{"head_dim": 128, "vocab_size": 11341, "norm": "layernorm", "norm_eps": 1e-05, "init_std_qkv": 0.0545, "init_std_down": 0.00556, "max_steps": 3030}
Each number is 128 + 24 x the weight over its row's rms, rounded and kept within 0 to 255. Layers, rows and columns count from 0. Numbers have three digits each. The size before them is the row's rms in percent of the matrix's.

# layer 2 MLP up, 1536x384, rms 0.137, rows 687-697, columns 256-383
104:130120136123136129127098140092121095131116141117111162138144103120131131124129141153119171134122136100127134137117095139110119073156135153157138159180112152157133106128106162094115117149128106101102118138104152125153119139154113147092101097133158157157124082133109096131111127148064119090075119086118092145147097105104094092120106124122102141120145157149123114144144124076093125142124
098:118157142110118132137148150097128130100123126110155145092130146122177095140098141120131116102124108164113130132115153059104154157101167167130131170124122111140132128088175098131105090118105113159180153145095123133130124127135100148113141130132115119176130124141122159150136148122156146110136147105140133110151072162136130119142110115114107165092128132156108114175147128152127137144132
096:123113121135154116119137130109152073139140145179108147147091119106130150116171117149142150119087126104144142121140122095125127154108157139123100141122122117079103135155126122135143109129162113141184124116157139156106116092122109110132132129151148124144105155141147136088119149103094086109145161119116137129125094145119122125140165126136166132181165118087131141154131140145122067144117
097:116108123129135172131123129130153097136066137142080153106089101145138078126128127113123093099168119139124121131145098088121130121145173177120089147130125178112099133113106121105135165117111086158111121111159118114134106096127108155136092117125131116100137116137114094150098146122138128135124114141109098158139111174165096159125109147135131164163142129117108115197127079148125113117093
095:141122086156164118154096100133116178109121101100107130125108188137132110115153087125210131085114119152138168107080148155137190138144149141151133126110132101139170148098098097136111146148108152147117126100118130131114142146091134189110144129121154147093167169158130132125135130141171121114155120115098142144099123136170093104096102154142139192111121110122146113126134122126160104132113
110:127167098126146144166158152161102125153140145094126128114157124126133126092139109099170123102114140117116121176142140175166121125098141131166154149122188105087127123144113105159089148108123121148096163143114147120108139126132094128173139149119153126129102108161113108131160206138080068152129123127137117142107091128153174143138129143142134124130103122124132096114127119148149103126143
086:115149150121122164139132170132130155119151112134116162102142114093089124177171122103135131121141160112151147095152115114145147161110119083114135107108102120174133134126163107147114160116104125111143133122158135116135127132143133129124087137131132123123144123122074191110139136193130104099105153127146142160110171123133127121130103135119096099145130096118101130166149152100138098113155
117:124128122113092121153118130127157136121097106113106122123091108129123132156133143138126125127135141157139164145103119113112120118129131127133127098122143139150140070143119151112105191114111099080151144096131106115147095101175123182128118115135128124148125149140128138146122129120116095116143131114108133151066132137138141100096148114114162127118172162153122099120158090091128079131108
114:101119105126169098106075139128157113115134152120120128080133159098176103125094162151131127164121147129119108119112118123140142127076089134115084161106094134151144107099140124199144144119124099145133120125091156135106109099130122143119134182111095112123088197141113102085176124140152119094145138138123117150132128103119127096113136105144160108123141115139098110141146137126124121134082
093:101114108127140111110115166090140141112123122129145124119122100160133100112119148121123135137114122095173080085151084115137115122100142153138120095100113120191170151123106134141088129158162077190119142141121119144103115137149133175125140136138130155155097169145128120094114132109120114120129101129153131139150135106127115176196089132131134135092150115090156092118099063114082077135112
095:097128107127164172150154140134153127133124118100120114104134141154115082121128135119080112117108107148133162121127145142153165177106105117175141154204156124158170136146143093113140103126111165082158104115133158100103150104155066172101106154110149106117106088118143169098115103103131102129128135123157111144138192120147124107141127112112104176110090121160117075157129115144092126130126
# layer 2 MLP down (transposed), 1536x384, rms 0.127, rows 687-697, columns 256-383
104:117093129118112130122110126131122160100100128123139084118096124140144113125120134115109132140140107080104130105088150146123112143088139152144102118114133143114137138131135163133110115136165115155151137186123144137113124122147099138142146128155191139087115129145111114144088109160150100102121152112114128163166169117111113105098101130092123110124163139111171122146107117128104137169103
100:108147103117118095154103118119136145124100122093119106123115125148137109152118074107130108152098124138107172139117104146186115145105148136150114101121190180159094109077135160117141125163110085119172109099117108145162156137146110108104110122160149111106132141116112155145134131134115116059124132097130108166151108156153137106143127148129162124076125079155175184177147172097138134125102
100:146154108104140134135083098119110132144099089103133136106122094149126131101116104134176155137136155082147170115130141109062150137120107079147121164140145096116138114149142108139125138123125128147150122161127154106147125113101128147119102115131117111109095101125143096124119096177153143117178141114124120149142117118120129085137114147131106150093126108119124112128178144141106160140099
095:140127102153158114133121120103123138113108124137134135142123119062128128137156106135132109045117146141149121138082127147107121115156115113148123133150126129165132147131140124137118126124084132127138163135082141116149176110120141160124126164138115100089129092132121112126084167144133101134174139097128200101115105104139103082146119109127122149108140162113104076129132154132131158106149
101:151115175126115134146125136154088128101134142107105114131156170111170138108134113131151128125079153155183111125122124138107126151102127113137174114140152136082149095154178149101143149124133145115084108120114136142143125091121163125109131116122102108109098135162137074137092100157118093156120142159129155120135104097095155106101080148128083089113146102127150133071140131152100140121135
104:155160126136110150156124129166099104109147108114162110157153133135145138125123200141157085159156154161086158128146133111161060134131152176087074155164170141164129108130131116108111174136121163092132181121093108118131150189142132110126147143145156156068115106133151125123155114112129112139095108149138111120136116159163175114098089113130077119113123143112150093155153158107172119124115
094:137115114174166123112126101129133129134206119107134121142125141094136070155158110082109120120168148112113158117121124167156104140134120118127104117130123121113140143144082106132160115081127108128114113156121131149148134122156163130098107090119131086092154145141104143156143134121102160101120153144109134160141164112105099141132128119128148097160110141095121105086077158130145121121138
100:147122140148132143117137145088123154112120128143152095137141081109137130155162146184107113136110121118115185183110139090132155111127130133078126071092160120128117121131125135096109198093109157078134156124118127149139139125131112116116076159112112120115135103086133123114130088113138065123132146074126151134087089130132116165132131111105147111105115147115143110155190122094167123109181
097:151082159150147114127127135095215131126128134109158079122116151113110108163136121104125146102190146109091140173135133111122141129178104144098110109132171087127176156140130135173111159125124131143136142160092126113130152105117111153110109130160104098167126107154148118132116092116090134121129141105142118066123148098126111134179174093097109145150130129134076112137137147141139089147128
100:121128160116112129124155125152129083159175143136111100121125143140139143043153114093139139165124119110121096087120116121098132108124160129166128096128129095176100084128133092169093163141184127132131105128111111120089135089153149145181149164130140124191125144162122140163096143130125136141152101100113127124106075147070151116173129152129132142122140125167114170143108121103090121104134
098:166147184148112118108154142107150148117148135131128139144182158095080127112164136128189078157130120144133172139132136125147104193107128135097140123121138134161140128136133137121152157097147114166149111137142118135123095129141132124125144141135127123132095120138133156160141119147142156127065167140155102133113095169132172099134105129152115135118146128120161123171119116133111118141156